Weights of a small GPT-style language model, trained from scratch on English Wikipedia.
Training: a variant of Muon for these matrices, 1801M tokens, 13741 steps.
Each number is 500 + 50 x the weight over its row's rms, rounded and kept within 0 to 999. Layers, rows and columns count from 0. Numbers have three digits each. The size before them is the row's rms in percent of the matrix's.

# layer 10 attention query, 512x512, rms 0.0895, rows 284-383, columns 0-63
096:510380433565503563587560478508504470473476540615480589436481472476517490427548455475501542522477484508490542562486496538515557577588470517522692538434459425561469476459440451507442513538529532
084:439489549458509496448452529459424449480484542534490492500556532505408434490507424412547507494552502427575510510523354465573533450459546480493568497529453521580516584519550519486476438534521459
095:476491495434519452458503443559498452527511453418479399354518464449577490500509514477491507589468590473517472582553522561529530497544419412544567508458445606471507461557490406508470433456456519
096:521492490546437551515545391578491459603495495607510482523470409469532537414535411477541515519538553521428491562527424534539540514569451519511639485485516492484506451474535538472627519549595557
094:423504481493528499472469464383472550526483499567474479538532529430482557508527463508402602547374401477454450516526529587522480477542469534552540492440403441550563575542426410521483527510546506
086:490465533476516489426455421468435460477509416343526444514522491543490442534554403400503463435518622537481472492590410445552505514479538581491479474570510538448599454435536470536556464392472527
100:526493532393460474566497521539578394443438484481490489517478551547617419511454549537512445508455536536556438433461519448468392508502514538495559547567462517487576472453501485502555512477473435
092:582498553432395505578413536515425545488542526496429488584547457481550514562595421478482438525483525490472519488463521514518554440609539537546473515435534450381411514508486472461609475518441450
100:598565452500509514458556547593540488466576543535535481555473484521573582478529489485504454508458515507555597545529487495482378563487419465497485543490456464529537446509459469535512538495565580
092:563405525652435427483546459427553425591550446503468457480352562498475552514545524440463471509490546463444486466499543468437534568567493515476472548493514486473583507458471551608501589518439511
092:514506588435450578451468568535585550552568538591590494481574508468549464535506470488478442466471622557535487435470446485536582484555528495499583494500440528504383438495563573461498457431509445
107:555559543469532495450516528600529430465476507452559576519529550493516507465488412455655421380566465484573509450486477458433526514514493482519506511553525534469458548484563538443511479462525441
086:441406554506447554480473513498443471576451617531504482556514408581526613560509494461492519582589573513482462458509477566424478507524458486476483534447515613453593550521448535561382504490533538
114:571442520485449541410565545440518477498576453571517565433499550430439443585441506480395618436430470499535442531579574541474508544506409495455556473426484439604501508487468461498408550445546506
109:570572497449499556474634442548445513491505538459522427545509526506560634527489431398530412546541634500559553566588510469454513506543473508454520484541598490546556477505455589461551490441498490
097:558432405449411394372542573596575506437509440561520505506488531481421525544507468521505466427506454511494467499519535604501516485525525523527568482466565498429566483471535566506509460488507569
103:527416510513550448586473481503510499520491458428528492457434413493512450468545502446539504516499565543494421547528443505511442453557497505470507447560469492469484528492596550587424455483416454
107:525445530457517508493566527453404608553423560571544405491499462483401569541552601436515478509426534483448527481487492444488550474546490506529473544525422569509468537519565517505552593478445469
110:412531489473476521499500502589494503451516457478565478480496405574461460457403461516556563511460463396443441503479501502531484543439553420568476514383556511509486603538484497544515566445476456
105:547503447511479502586444473502471594490495501512526442478543472478429517499330609530470361515512453544498499517561515508480567483417605524500542464521548536478595463547521502442558547455500459
104:431443528504521509436597463549467522503497522536511525507474556513472563541452445475464551552550508460492550371332529437403446418562509478429448443501469422520559493523467497508546579401586526
106:539607538487456504537573471432452445528474537602499566543458514375470538533538486513520564457493530487539532485487523546483564465546476536630549491534547520615482497525511518490570483450469471
107:487397477551573533510510470496506497534393434513475458470468554475519448454603526520533500524462522476522507469407388568466513471578437568455522513483445485612469558498514486459442508481553509
105:555417527495523520544514441591517495436570518473474452438503502540535529497504454523457546622558539405485366522519392493471443512487448491397466519509468534574561489556476417517433432496590473
100:510517581546540445521427566436486472411626512457537611527525460528489515447573425517497581575530671487508585497518557433528424544484453482500429441513476449585468483472517536434486471523453528
104:470366479466462529560568542441509522471435388595535466552499406431490436481521517496536513536507431416550468584503477468454554515495408426497516513461589567545462469504529534547455487602547473
108:581427493485525426502418486429496570490466547456581575582526529456487420462460440495542469554505498418477419528516528492477565481508498532492487458556494546536502536498483629514585524511510349
106:535567474501465510437553513560542563553469418578491454476570496548491562509574467547543454481477561480421531494636481499410569439475501464441617508524476490498574463494504510470551465478544524
106:530578530518486494374563433552498585548453469508540417479530527510551464498569412474504471510486515425606500527531470490539450531560466506526576474491529482552432458446538477448580456570538529
109:443505485536568547480471559492386528458470491543477528477447510458426519459539533512474500574485507526533581582482521513513565491519458516498568488525444525550443499548452466484372366520517563
106:481500434605526505431492509492446489466544509510476500584598427471421475543563452501534517469533433528486459550387549543499559491486505520530516535488525468581526490499467452468480519457534518
109:486528444513523583436549447411553485554470553445399526528535560522527543460446571506530516464573431442530547427512445570514536403495512450534490483537451505365549488534489570513510536467437493
105:507495594468514543506523454438565563532547537464439419526507519521617573503563498472500426446529472555533444602440592445533462521550471497439435516448507449551453528455593418562522459555405391
110:451416480504423434455547552460516478514434481504536456491529437503561590532539468543455534459498472527509501430526476557447439636549487531487491536560482398470433510506424504591519469568521502
108:543516529464561384433376511487514564660444405481491531495448515540471485459512451540496514486484505539534556451430511468540444483554518536437459466553527452545522472523479559482457395443510468
107:525505474435527489472531459473491417513498455387519477517478463525483541509510486470473428414506485463479458549470425401509497526570522497481485472411512530581448530496441498502556553545433621
107:520557575479429567460521446450562531484387511451467469486572493510476503546446488528446428507418620459501477532550471513619511455468526497481542462505440522469549525470567494477543556437405523
104:538444428453536495449480518520432566487476490538551449523613570400549499402522414510422524454491477478569421481589518536464535457483518441621454475532469440599542514408478322492459439457568405
105:565526567499559404450487526477455473596510530562605534436500565486578463457485564505617397547461526521481457573491542555475465523475498539422558472608533529545498485504495491473468440467516542
107:524617455429521556496506423499551496501477439485457528525517504530465523430477573484430430493591434465502600484501502446576562508523449537398494547527502543475477544574495425408523544466598498
104:527462447481438527595456526608583409561515392518551485425515514506468563550497520514444450545464528432461516529472452491407413409365445470559474505488450515575529568486462548498547429558615418
102:519479532508528505482431513507507406507598533527518529450589485428544449403444469566519441405599509471535503442470472439523464483534476488432600498479575566497457529399476565452506461483528538
098:560563568572540561446469490534536532573498533513539514483416492498574401513516542503570426484530570433527384532490490521531539475529535581566451528404497393561455492455491599550402524470461532
106:474585550450592599545481512427589534492500469576535496516510547501459539546485554459429393520462528588485502463576513577495485576420514450532509545454496477494510503517500476408460546444526537
113:447466503511611552496454490543498507516486541528530509481480581439412536537540451476572558521536565518457525611538520462593478556503558501487579413438529499557445454427497532558491469564486499
101:449565500516464541553525576546472496454504584465405456480532534487493363490519558458366497465489472497484477536478496531536483529450519425517460592499535485546528510457525462513456530502590490
105:486560528502474547502533450505554430510419522584428631497645508545506498500529447547505441457522540512472497508484510501486466463534467439576433596479482483450363516470457496495514578523547465
107:438475543570440428449520532472469434507514512451458441470548513475528464416580485515466522452504541444447460550452438485498494605456477443575477492409430516361467434535394482590539420591491532
107:465439575448457494558499571504459417498484487538494546518606521522548435456537408445505602472433459327491526560497497520493471469469551496421466623569543502400456509502499451482636486542470553
107:457520511486498501477510547511532537575485512517445523476415615473479478534500410464513459507504555455558556612391478515508437533623489582423440433490459529433494568489510561534509460479482485
107:539485459438553476518515425506423495498511437440611539527549533433523542557560536429466567472526541583521509511474548524559367522461531479532432531421541507546559466496458507492535523525466485
109:504413496518527522564492479540519528505550577582422529556388496440494510449416499497402444437440522477552527512454528501404520437471487558476539448495452525486475581522522532564479536471512507
109:435535562484508450376480531498513507458441492520526368495452528487558508455394482450473448545491538498574469419546605497515533566533489463505541447539496550552386598450523606540522518463676453
109:447543526444543537490541498518468506563534478511435575499476579536612513558584527389473524487492482477510457465512643456431434519508484405460559508427557506442570512497434594581462354510460443
105:483373559438395502571438494530414480522547552567548525472531522442453511467503519465574488538519409555477473495448452452489570470415394532526460466528575424471361489525551538434451504520463491
107:422480473583393470644460506486526473480481457549457487472588499458488372436488508516588565501521490441407490525537444527481531447583561528413475492450481511469507501523505475569476471553518411
102:463466537511523569510461449443465577553535516542432599460473433546436488470532502492492404504482482431477528502574455449512525468481488546454528508432512523483577515507507495568424546539546451
106:385514543449557570473389514466445398485629446490565498449471525477528513506514515460592459559535487410489527504450536535559437536489516527510548508462464451536507500461478524407484580530575560
107:500504462577502563541495543490506458551526460549438508474540519528390445560468525549518504451510393427525536442480545498549492542561553539486614424508528467427568411605469546495513510511489398
103:565546521533647515411457608474538494594507461490576493506497581534483496514588484437522518471504520411528466449512508505457445496537558511385514470521494535604443533503537519514532543422446557
104:482485510502502492484443516478470471569449471485466485485524511569524483456430523487440439532483482482497559339556540520499475463468541475448487472511580506444478550394560593473494528554577533
105:550507476546496511556507492401465499573510532503608470586462481471541506564454445398504462550503460549509432500473488509477482537591465474512478452541544541455562579471541509560500547573546409
103:548509501493522442505489469512520494471444577574540548452420503424480520458505456498405598526545413515561557497475506487502498517578487461512487501535465484595480479479507613549489497462548485
106:526518516459542519523418508511489537520550437534464456467438490509521408566465401477513581566533453435532550592543631437511467494342566450478454516510476494543491470528507446566542481523516503
105:564546592456540481495471441461513446492413492522620529468443578486469476475519481540477479447397428575535583538495494473521463414461502462443488516564526616477470487505556499511467558543605405
107:432510465482461465486450543512421485460419404416473592529619455498538548543513597515499486588564610493470621563524519512484504443481396534571593510531481450527446526496533538492489441571479460
108:506540637514500518447460611502539443565557419574479562563459521490537463485499510529571458497528508497525463509426485546595490488571464480554504532480614571481447497458564458504538545468517542
105:458462585555469506499505512482506533450420515463501484585500532521461508542512518514567529449531374514498563519563517593589518485598469573479479478500471500414513549418521453492564508478442528
104:535579567445580571484448578457533493520549540532511514540406523538469463338575509490587420479524601480456431449527494486451515529528511453460558481494529417479439476507482423490526477522438563
108:541569348465543465536563484439428548444568551486500485563495571455412505492618542504534508487501448479481494424486430424459545575492535506577465547495433477486472489522503548415467491437467455
102:462444465503439498486456458424478474436444487526467533541462446464514642475351568509438532469536504487489461507479464480488524481571480517534472498502483597605439494513474573524486503463535436
105:551463448505479584474457492467486492484537439473476551605556490437448519439491483451565441506508481454521533559516478444448515558431472529507512494514532405551520480548515482512447508567478476
108:438527452561574517557539517436517477485524474498451465441405479493458509424408551478467550476508568515483500473553488397382532432475462471477508509545569452535513504438492482586573492587479637
107:495515495540457460539456495564494520539532428554572520516427465466474575323554484471556491445390510437543430513502472460536520576462506440486489465514499509526482380456480485590546504482503481
105:579422421590468448474543549464486436516586532515562529496481482526466474436505477524472502543461487488528518502491468567457432503545437461520477530463511432538491552482479475552505568489514522
102:516449490499515533593552473436514522536486492465479464488479418591526512451454529456479450563509506418454346539523563488476471478517585509551482450468510479542549543479501494457513541522583553
109:448440480474495493480429437506328486432566505564530447552401513476501506464512597498455491489511553397480481453530528513484411523488508561475458512541494494504482548533501620501544437515571592
106:570535424567483485443474553540542527477445497429558450552447518560505420564570455460479445461506603450571553570537498451480382491514515389547532425527522610528475545443517514535494565502496512
103:503498494470531512538601535486554548497513428467496524409636529389480558504442499399388534507470464498435431493572420559523504455458496411480455514542460453566585517584420496566508473426485478
103:524531420590496538509498508457501488520497508515539464508464438527433480503550538563545590442497473587532447496450493500528544582526481576534494547522460507401544454424468615486492440581518529
106:525498428466452532588495489495441462515500570536520421438489532496491535482410544452532523515379501540502410569499503564532512493475411470463519488480502540554586536423615474498530417526457444
103:529474504612601411554561545492508419529540525403361534469480451502487480433553537467456596559549479471518467508526488598560468503493587509480494527446430450502421410435432510437591499388490484
104:489535451470492542562463536453468550544502489459532560481438544470509457446469466485474527591452548498506493469492454452490461440518446468554552504512542534527535487610551448424466399528500467
103:528511587453502493476473504563520495485600491521442495511362450482448496483576438479527474525593440493499458577662509522509496486539527477474543472535464387533483475578560485494444560565496468
107:553578589485459490480512449472477478493500500465545455548477480484414411440440529498534504403594526487464454486557535469534453522446570494414557519438442544521489389509485635437541547489517490
109:587515554524482509440483494469462495552546544513453631561456454467447530602491608547462445551460391489507551514443461553507460613507547573404514579555543538607448451549550482510467510548539440
103:459554629505595489457583457476378572527474538470510501472569532546473452480482436520472483541485440489556483512539618472390489481513560486514477498426575394544477502502475486525503545480478558
108:460487455570634345554503508505512606590400582478535457456519403557496499521480425576586514491464515481446502485485465555503445495486450450497502512521531490539427468490506560582512492482506505
114:529560508501552490563533434541457544467432467461488474506409520558470531506395424551462414481539527530451455477460490557493518539500595538546485490530462511534489421552493510472521563529487503
105:507418509527502559540458420490520544590467456575469535476451614448515436525533571527513495515483577613549548453517483533462514456583498517533438511454448487498523480495394454619445489451500505
102:427459523420516592565526462483558440474459469467369463405467472532485575537530455495434383542554502471495513446547414422385532507521512537451585499569398470497543503422455531428545538523456443
105:477472598570472506518558534552574453519539461517428565416466533535422492584419476557515481531509563541579511497552471493556463529505506502447460501452483553533452485501546519419471509558451451
098:510455514538480445594561538510480394486534546502522543514580535505516534495408494473507548444565525418470437455548451518404547465519526475535565427474558413536503591470491540443466465505527555
104:619510513497504495472398501403403556445479559550418393491472547562517583537522545407603541466523679485541581525532580652396564515610533405522522444501476556544481479493466559554505524417459472
106:505476567471534574448518515498486514493519586547504511410488589499502560499460502488537512527477431475554446487543541503499540450418568511579550410468500519452571443450563562460551503530487469
105:492611572492505523505547534526450449438513492439503510539548582456439615401509490444492459533554466541434549543470447495420525536520565588476545481455568538476507554533530485500586575569474568
107:502391532574495468557472408462557485522443609522491424501575521429488415522491498534549486529532533482388492473492497519545515514566282482569575496502639485431543459572530496510526478523586478
105:471453592549558557560622468477475522571506466379548526577525567610439463527515473518512536549474487494388483565494418610515518410465487502507516466492449494498511524537582525445540538630536518
105:454597472499487418539546599530487529503585413571478437501539508402485528502501508539536400547485500502429471517511427503467513540522482494514479541520544448538546621579422465509592613489484504
100:525505472517533506541481549520538453505475447457524510459474498547427567467416463572463446428551586431420475486520608469518448516540490481472543479514493534552507495337515559543458469434437549
# layer 10 attention key, 512x512, rms 0.0882, rows 284-383, columns 0-63
086:404474490507396518534556575609427534507528515415538425509454470514553522548540514555445361531457469449418501412553494547500506550484467435537519434478504478535466532532504460586548485504557476
095:570529449532569501503503449434614550525533576496507395466525551516473465472501488474526536492503460430457571549438575440488580424508602438506356383464425440536609401466603589576530548483461424
090:529533540567556445442549537486489560483463521468499412539454542508563482530503519574532513465556476515501534487521510424462499470522588525460432563462530460489508475415522557571433470531482567
092:389500517506576524501605471476504519541488489471544542533485543519510528461509573529470558528512529497541534497463448509530423507427449497473476507517465602435540509499468486531502559493393539
094:416541480544459517432474516549514487458548477580528543468478470489484513460479559480596507561606486446578497530494562490473501482443474586498602481548559460460395516471432518500470470590513515
092:427480509493400521563536447489463566415413513479501459511445458420570481538483482519423555513575556493490517469447477593451524444509366443592543479493530485497511529523550503564434503495542473
099:402407440551440604416437576433537559499555429490573511427486528593468591518460534504511459478552545503467535533499482502511522493456429576512484497486506521516521527581554392514495468532569467
092:433473520506512602540666500454530459473458481546488509462393530525518508450434511482506480431458501553474456428455465475463500547468502491440511528508556490444492523342467499504440543518475492
093:468462525539340494469463598544568482469532439502513532537516454435580519502550565472489535503391528501391401452552493544467557501481492521427481486467479502497575547527504477506432453642445507
100:498566557507561575508443510600493393441548524575571545434542486447494413468419478405512475488459455502557519479554483440593440478558503510587465507541462432469554522481450543489485489446546481
107:562530446453515515481324450516475474402535555561420434403497542551546528497518583524546467494573460451491501476510526533505529462428439501497541518508494541446520473533498511527581468531493441
093:507525587538463449523454524513556619460512498506504429493435485469481459556537579496541511513527503487448480452557480625493573550448515505435508443518459510501414546522488539553554452486594511
119:418547489391511439620570476503462487510516491531550475461507424540530582505514529516572464476448508613432453529456538475510463507524533525516458632574437489442503574417466403448552489528502555
088:554496489528494536571399469411563440467417562514460541458509447522435545459576455538447629510465561550416567497476452553517463519516474414472437428459458489509401461490457535502437541513523479
110:582491476571451490518467486531480395454514528428504490435512436533517443486594492464441515542418511437582407455511515446521495463472472501578469475521483491590490500570439478586461433556542555
100:534475497449464494582573459421458391452466557483508474471481462419525482491450438475428568552464592501428456550619439511503510419496542520478643524503480541489502511463491543477567506461454538
103:504602498486430488428497491392544491599538565487492540580457527550493485441539504469461492495449452448534524572509472550487512453487472485565422448558470478509436453511509438553408587481470552
105:516473515510613484438522494512505508466471473542505528475551515557488465498596540469556505461535440574545523546517537539480527568462481525415447596411414445489400512511529553449549509529451492
105:463483468476564516583490483652479455472502399450552545487482454457463514477520452474454416516452499481647600537461536454449543456478574438479511485544438469560472406501462510531480494566560533
107:457357424468474564449568473548499497574522463464498569515491513402500476467417425540512487548539493456442494537502451451426366472553413508500589489555513491558530523561493498454455512532501492
104:475419549489531449458457515473493515489550539486429545470446516501540507497494494496429398541443451529394491524485413437522493472553448573471551541478532443497510418500496435502433538453455412
104:531547551531493512532538502460475478529428589487442470477445588415501496466419435483544509468496436509531484482540558469438477484565426493487536497507575521586552469543508495450527500414478557
103:577495514507517501457536406408463492535464485507558491372527472489526515503569481490521418501487532593448599592491538498525483511542359473456500490471433519482484466541540632438570443600546490
103:593512548520492526623478425529435449413532514447508471450385558516532558392536451517476471459493553467536534483500514446565443555566428445443500581418479497481625498481506466471497496462442422
103:450524555538557511497546561484449528514448454533470468464570423575450504518428537590555593459446521491466523569559622431494490505470529493553476444521492553417491485534504630489501486456482464
108:491466468478477457498497488460454495528561485610549523559507421459519512390488520543468492455432452430509456565518431454504447474408542477463469471502489525577566470501478487476421523444485464
107:571438483475403479471484493459428514446492409529515553565540459453485384404507469449519413503535461490553537558597601436493480547434493545556481566437469511512555403584491507517480463495529517
102:452554519416585496518487556454576555495508599555508498478449488449543430415456480520531548519474483335554479467490492537491525389507520454507527468492555400471535525457566477498434539470583480
106:503488630505522555395430549514561552497518524535551548421586484519559559580501587592560458467528491419418528575415517436550520476494497582554421532548544544462525461443524515508545452536463448
103:507478624449520514553485440536456471507500454448564575460507468493442539475482410489503568575552504536456478584508452494534519510450547608482416499470490598497484455434604506544497566541547516
106:443513528502614503461420606505403469524542534519544521448598552530486531446559569558510478666500444466519398493449602619487527473506520481578462485530500519496591434532464441563551543491503483
105:397494430468519414503573534473396477554443475456416444491558403511487472450506471474460600488417459482405377545530504546514524545626498505582499448468430420529420534488560521556486455488444413
104:507481585486518547486526475533494504462453616383475515553498484444508489568518527507509486525500538546503518616487457502577468420516502458479461505526541454492508551516535505480429521473377542
106:398512502458530607444528499449556482413477564477569507522527611441562572434580632459462573450523611486521524499555439435413521526504447494390514505467446405401549452590482468523524510545499583
106:580467503494536512522538546503455521538567386571500577611430559455443441459542471479501505526554428532443539468525493439529502505488529481356457444495533489498519341386509522464461477500511604
104:577555542451532492557576591579404528556431572398568579567466517489498574505468451488615519441492459554455518446533388484472534512442497503508531398516452599516553528474488471532568550507396529
105:551531550500533430421572530533535494573535485568560534512535609491537522516578513542458405528440510543433471452502536492401401551460527376539514387493556478526575516443543444475541549641489492
106:436487486485614448404447443524527582502507414478527494532482476480536443489490456501437645424449473537461471542499503483448454521455580490431476532488554514486524509517546315485535521465465461
105:501483533476502511531449575570453582440503510521517458513568562481541546482501487511519402541506588444469514491498550463553514515490516450480493501627482555568414428482426472549518473379491471
104:468503425547503535561454437407452539568522540417482501498527517527471556504454507466529485451499426571513547484539539475510465387569496563508494506585490557471463512453453582443395547536523504
101:555461471420495576504409527515476553452574543598526438439458396507433500501525484449563544499413494599441460436560427544483483359422475568528517486474480464685565476566464503552538496496446474
105:524501529515441502540566548486473497518571437505559466463551531437510540449507487467467566615413524454536474512566419567507454457534514581506447446477511529462522536532540590581475559411474498
100:561487493446581530452527534582510526572617380517509572561532619494492444449419500446495471514539602525563489475545494471455463437520467544493473474478403514405485464528518606487529512478463396
106:541510542561515500391588502573483484522526499383504596427433497469550489515599470521483452536541478554449459513514539519483432520391523491476508478507506490518513506526506541492471473467485499
112:421453514481566548551525520507496546459557561445483433518548512508492508481445530471584474582576619491504481532467520551479610488527507529497498489488532597517377528409519549496545511561449437
101:507444509533530508459485476499427543576463503535378483445572585451611486509495458480446487502542414485536574571540501540515484472409524471522503571586457421541574466422552432474510519520480471
106:374484518527448489466555551496444505519371553515373503443568546580437502426506487521460563440518572440479544464465567490541514442537472587634424519522424477545402391441525437513486510465621476
103:417526478503528343455586544500480539480456496504496402577552470562474500427592418498453575479484535551415426421449516550500502569580426435500504537453563514387464458505476527441457500574432530
106:482493510556473519504470513485386359485500571511532542577479513531433480522552470420524494487491412472410525503373593460458564498471500534583520487441559497496487503462502465504546529553460460
104:444523461523531456482559549568535480559551601546421569556478446492522588476600388469459613480606515532481455479427463545521386557514491426557447476504475567459419545484507622491519573407501451
105:551476502446521573512479470358456444437421499456467425492504551503528539488577445485457574512471505585371457521517574477522572489503532435503447579480550513535488536504464459591492617504517545
106:552539569524509589480461484492477459478499429593502465507522501617463392562456582549421421389514518493493543443524493551524481518576547493482482439444517574512471533446515469475445522513437492
106:461426536604505468365547529478577510498412500557486437498480523432534351493411534523520384551510546574427490461512556519597478524492510464447542530427622564506481543523461583480511462521585459
104:485491582486488579500418476476440491509436569558549550465467585547476561566622450467502564549439461470527460570433476501542500461528466528480589412399522540405563471503538494462574505562415496
104:433481485470525596569425508536478402586493606658516470541459541565500473477490390472519474453433512448495465472466511466547523519470452558513435471560557455524446477557509488566410472409656449
104:549405479592425469476468487548583517531506442561476508516544479482466509513561370504463516449510468518527622537472519529512460521493425526547404511535458416456520535496476533536511534605553572
104:533530602517461441477366462540477505510524498483441515463500491520518518535433534518479509562514487511448443616485440454534468368517415502455493541436514572492454512516464467537436468551494541
107:472479577558599528499454474496512458477433465503462581563486539508459505460585451444550575583542561505471545486461477416537382533547483543369577525450536442513473465423433507507425526537495509
102:474502451491389451597510447459443518481527465462505382438473635434488404452508554536515502531531548549446573439456476530482504549499523588467492497598548499409487565539581513510546483464598532
106:450467474534580501522391462572514569479441534595407491454515504460515510549581527449427529500583475444553576501569484490494488497387508498477533431544526530607460515374453477465468559484463509
107:491476546535473445451350564488410545482531564474479512538464408500480436505492571489455408571465446487468455448524518531389476537496421487493459508479458618424481445506455509489476553551563448
101:571536518529522423579432434512476455590504454550483514392490527475474591483414540477424510429492447452477570476495604496457458584558487520540494426481501538507476496517565482560528437514471495
104:530543479464549493477470456477421481571502521596535493501528462552524553486488471447515510438588449546553485487525460448443587514477548483557507573547454468462376533484506554613450497553517529
102:489454529549451533567451492417453471514559489459413525559415488428527477555492558659447502478466563421603428499464595517489508465451509465545522585456540476544478475433574468483513556493452480
101:597403497471497531544520488499472486426415553509612530561468528417503514450530583452448456531533552531504468406510521474572493510463491452437559470501494545430468512548556531556428527462505495
104:443476474440451474454516575495545477514449517466490484584538537578438472570539507483546550509449496435495549592473499488474499513502580506490482512546499512534514440535590570484542436413500547
107:530518544513534504483493423434559516557483617462475517544495492479507541423484359472546465417470550458491526519493554519546410481431466477513523528452489501508426593477534510510619514473442408
102:542556498519513427555534494513589483462478485483505542552572456424539492530531544496467526512494477490554538533430529527530487396501483504514493560497487573432516466480518477513447555550530431
105:462486580374505473499500531555483394511559511567508484553556534503442508461534561540538394457528566506540467417476453503439429501500542533461546500464579441423486488424458523505521522445500528
108:510522458496581505454517520478547389523483525374554530484464541487564412479492581608544574499489494499491506543455558471657523501483417557538524500418524406497498507450402583544464452456459558
106:474476563416415447544472527517485541596471519519567494508458462559477551561492462539516565516566484564547526515600559560491481481553525536447544562546529556573489471515573525617545408459504487
106:530550484542450504508532527482416478564508475502490510492496516588487544533519551462496486586537529493468468508541496578339474550491555451524572568472606534466476495525500516533398478570449552
103:406445475526537561571518511510457574590556464551456482415417404352458464480524556443528442457544584496443452568468574506478552499469501458424468442520557447503530514398485439591543467527415496
105:592488526501520492478397484519569496600425435472544523507459555486534555531562485526559444430447432490466488471480523526413439521542401465409417441476506462445482548360504561493464506502466474
105:541546589426479520512501446416533483510574487545478511479500503536454490446543516516514561556528480479464502455460492507469455405448507549443496499434493498491491429467506576453462519509481588
103:412532542557476565577523412495474579620488443476467502436483569478484452409458502525412562486526539540549524484552562555462486480515564465501438502438501418573477535532407490532486566496441490
110:498496458462440487490507539447544503679466442496547560533573491559492501497427449510525534473411478508452550437579509462478435510490400449457593448527506553509502369520515602511461405458510465
106:464531482541474562451508486498574535465445480466477503507519568416494478470486422518400460444533445495538464504541514434391458502435623456478520471427502521534504444540479518491520481421571493
104:485542535485539489576530584432554465501525495437524525452500457472414618595488476405463432514461501556462448521493483429511565529409431438510461487436576558476528473484490398366523611585447416
105:488508494573449524534547528387487518455441493518605491515459524477450610611436450558432485515578565449540438447428574562507452501493451538501516502526389505506516455441567499392527530590457563
105:539492498456497494431535519511470530477435534578372481464489542520515578574442579517498593489513522494536523537646536470488421493439402575570510456478539476508531522576555517579492421491529487
103:540496466592481508512505495531467458572532477476467477483551473419532583439518525459478471624528521447432497524518502582505433545475468411608471568418449470425450449483489512499542518573554585
103:451489472537486469509529519473551449533422424534536554463355525463448413490478570496606528491474521476567492527476507396400540505465594514546556490489504538524530595439529560480464450426505485
107:436487556492482508546503465508402467523493519467476443441419446476466470500510501554488453586532474441461506481632563487434472447508451503517512535481545479545551478503582499376493551468546472
105:561471534468485464527527537488506569470561524462430460528532544539445487558486463511476445439473480533491486499499480568544368493414523483544552493510526531486509467604516478526451533541571521
107:550472526445499522510558446558441512508442542474402502491402445600535471484411487493444536587490452464559565587463606560479461503537429563397580459433474539540500531511571568469509498448486562
104:387526522487498456538588565479427563457504528536415591603479496483458431471459485441557500558450435426503491529538526440475535499432430476619512517528450434448515456520426446471501496421429484
105:586438453549494623576530464535541560526536496474561462473501513511508530470487532548473551487537496434468477601518509506568543536542524534493496550538439582464475576388548469493414557436461542
109:574521593493449459524529510502489473498484587357541455519471474538553465508473476464543506470590529461463495521431540468437485507462492502537650536548465558581428430556484532477498546515536573
107:426487518543476553529583480506546504577430489468456524483427447482381391483493519435458484559452438573473488490501530507495459528572564510437564537507547448372516471527585513541455491526516552
103:456587519493575555450419516477494514478449531580413510396523574500523446497560439501381402454496381553420517474482526421456534526549431476497522548571374435556525552538467486547550444523372521
105:478519508482504563479522578501512445511550499465457552440468519577468508521494444471473459503514513476511570557526517429525508550441527491516486389581463460437464470458489491405484538524471583
102:475511507561424539513507647516546498474500521558509516470441473498665443480566470487526533446439506471582442508564438564483582481555482535498478543594536561554482585520444509508487512436430538
102:528491402473509512534505461483440590448373549550456532504579480559528525473474542550506486456498590491520472537495534483438491408489514541495505504496470624447468557466381504534519590488493450
101:538504576551480503474519532434479466494558506562464532487525594520559485509571497471522534538462494547606472438542545444533483536485502482613502506501510467564458518552495547525513441447510581
103:403522522474429543571458534481444436495457532334456536551553528415485497460529504438524479469546539519529566445473423543561481501544487484434434505506441417512548530505512674577513488531500499
108:516448472512508537543436484515509619474498557520552614508461509482531481467472537442579461501540486554502568526489494505407495481433577443523613480498504464445363420504580478537540518488594529
102:404495525512492519480522557463546532465576527462406513467475477397424600521575509515462505441537520580470616565519513546520499580524500645509574385445460491546509457476522518511403510506467523
105:480481520458475415480496510481518534474461563578560414526611513470410544466522517534496439469531447501491459539509593478507516544523451507505483416536542440544510532481445509471535552431458526
101:483506432495502514512500544455421475534493493482443535490619493457450593417501525526423557508453453536550386587505565492483419566468513521499551523472550469608589463488477500532612573498447462
# layer 10 attention value, 512x512, rms 0.12, rows 256-262, columns 0-63
099:490507447518466482598472568501561423481549470445551500528490481463569569550529498436498505500527500504528424429598474460485434540518445532458536375464524471567479505450478509593600619523473451
098:534492521416548492488464488494479444507417515476538483483450505456559525473481514437557534521590517510514510501466496568454501455566510525434509442512547465510500469384482528509463524543563524
096:493482423516503490424484470379527403468471533465552499451496445473539559585527541510528456420495518479572500556475575515590442542441495550469422460609519438465525379397399519444383583542515453
094:494431513387511547537594511435541444514492507473535541489508552419467348481532520503492430484390523514501589495478493520533510484501497504487418528470544561606553417413537503518496564439474517
094:492569504547455567467466528522477499527454518492577472569467618416494537489500493518643438531470470486575526481480395447506470529521490563546569455523569486572514491549502475489522474505409411
099:436472516451393572456489569469515484456410596503528411479530532577498456424527523511508475400517535506527496537540491494596382471486458464496537469563487532539544533553522458438458522475468529
100:576537413503530542543486545508548504421484428492503477477533447512517504520570470461531414516512546553485457459483485493527505560464484552542544508519521534477524508449486546520594481606528434
# layer 10 attention output (transposed), 512x512, rms 0.104, rows 256-262, columns 0-63
098:552503466442387514597499575463535461552532526509530503517474518499527429497518462400414564467438450439516470528530504505556464502445595560450513436477502463480502508516555554573585498530552443
102:486469559481568564437482425530502527518478625520509525462455428534505568552454543459440477524448541536514545587529579479576527513495471523483502428522453477543467586427523524451440444572515496
100:574512441552619510432461477449561522505415423495501460468437556549451555470539494491536505514480526500553528455544489550534480497471449553453469453591574497503506477470442406444374468507503450
095:474396492539493526577588533472555413469457450511568497549513560479485446472553556490475507448396463549500544507545550500497522516416452487488372550581497465513535427475536494420452526455423518
099:560486555534497613437523522549496510381570488443488475418514500473437515546550577430557358537473465574518580458415324388477469460583582537576527510477578481435483423468480580446520553504445494
099:559493498452419518516536543459615455472476511505489405490547489621537506502610570457448435447550442455522534519556574434554457501499547531488449556556545477452466528505477501476540526468504512
097:585483515491529426508544523484483474450482519581605498538615489409519569502581447468568458486551521577550580429552492497441472508527489490499461547479535498456437514532490497500547464587544467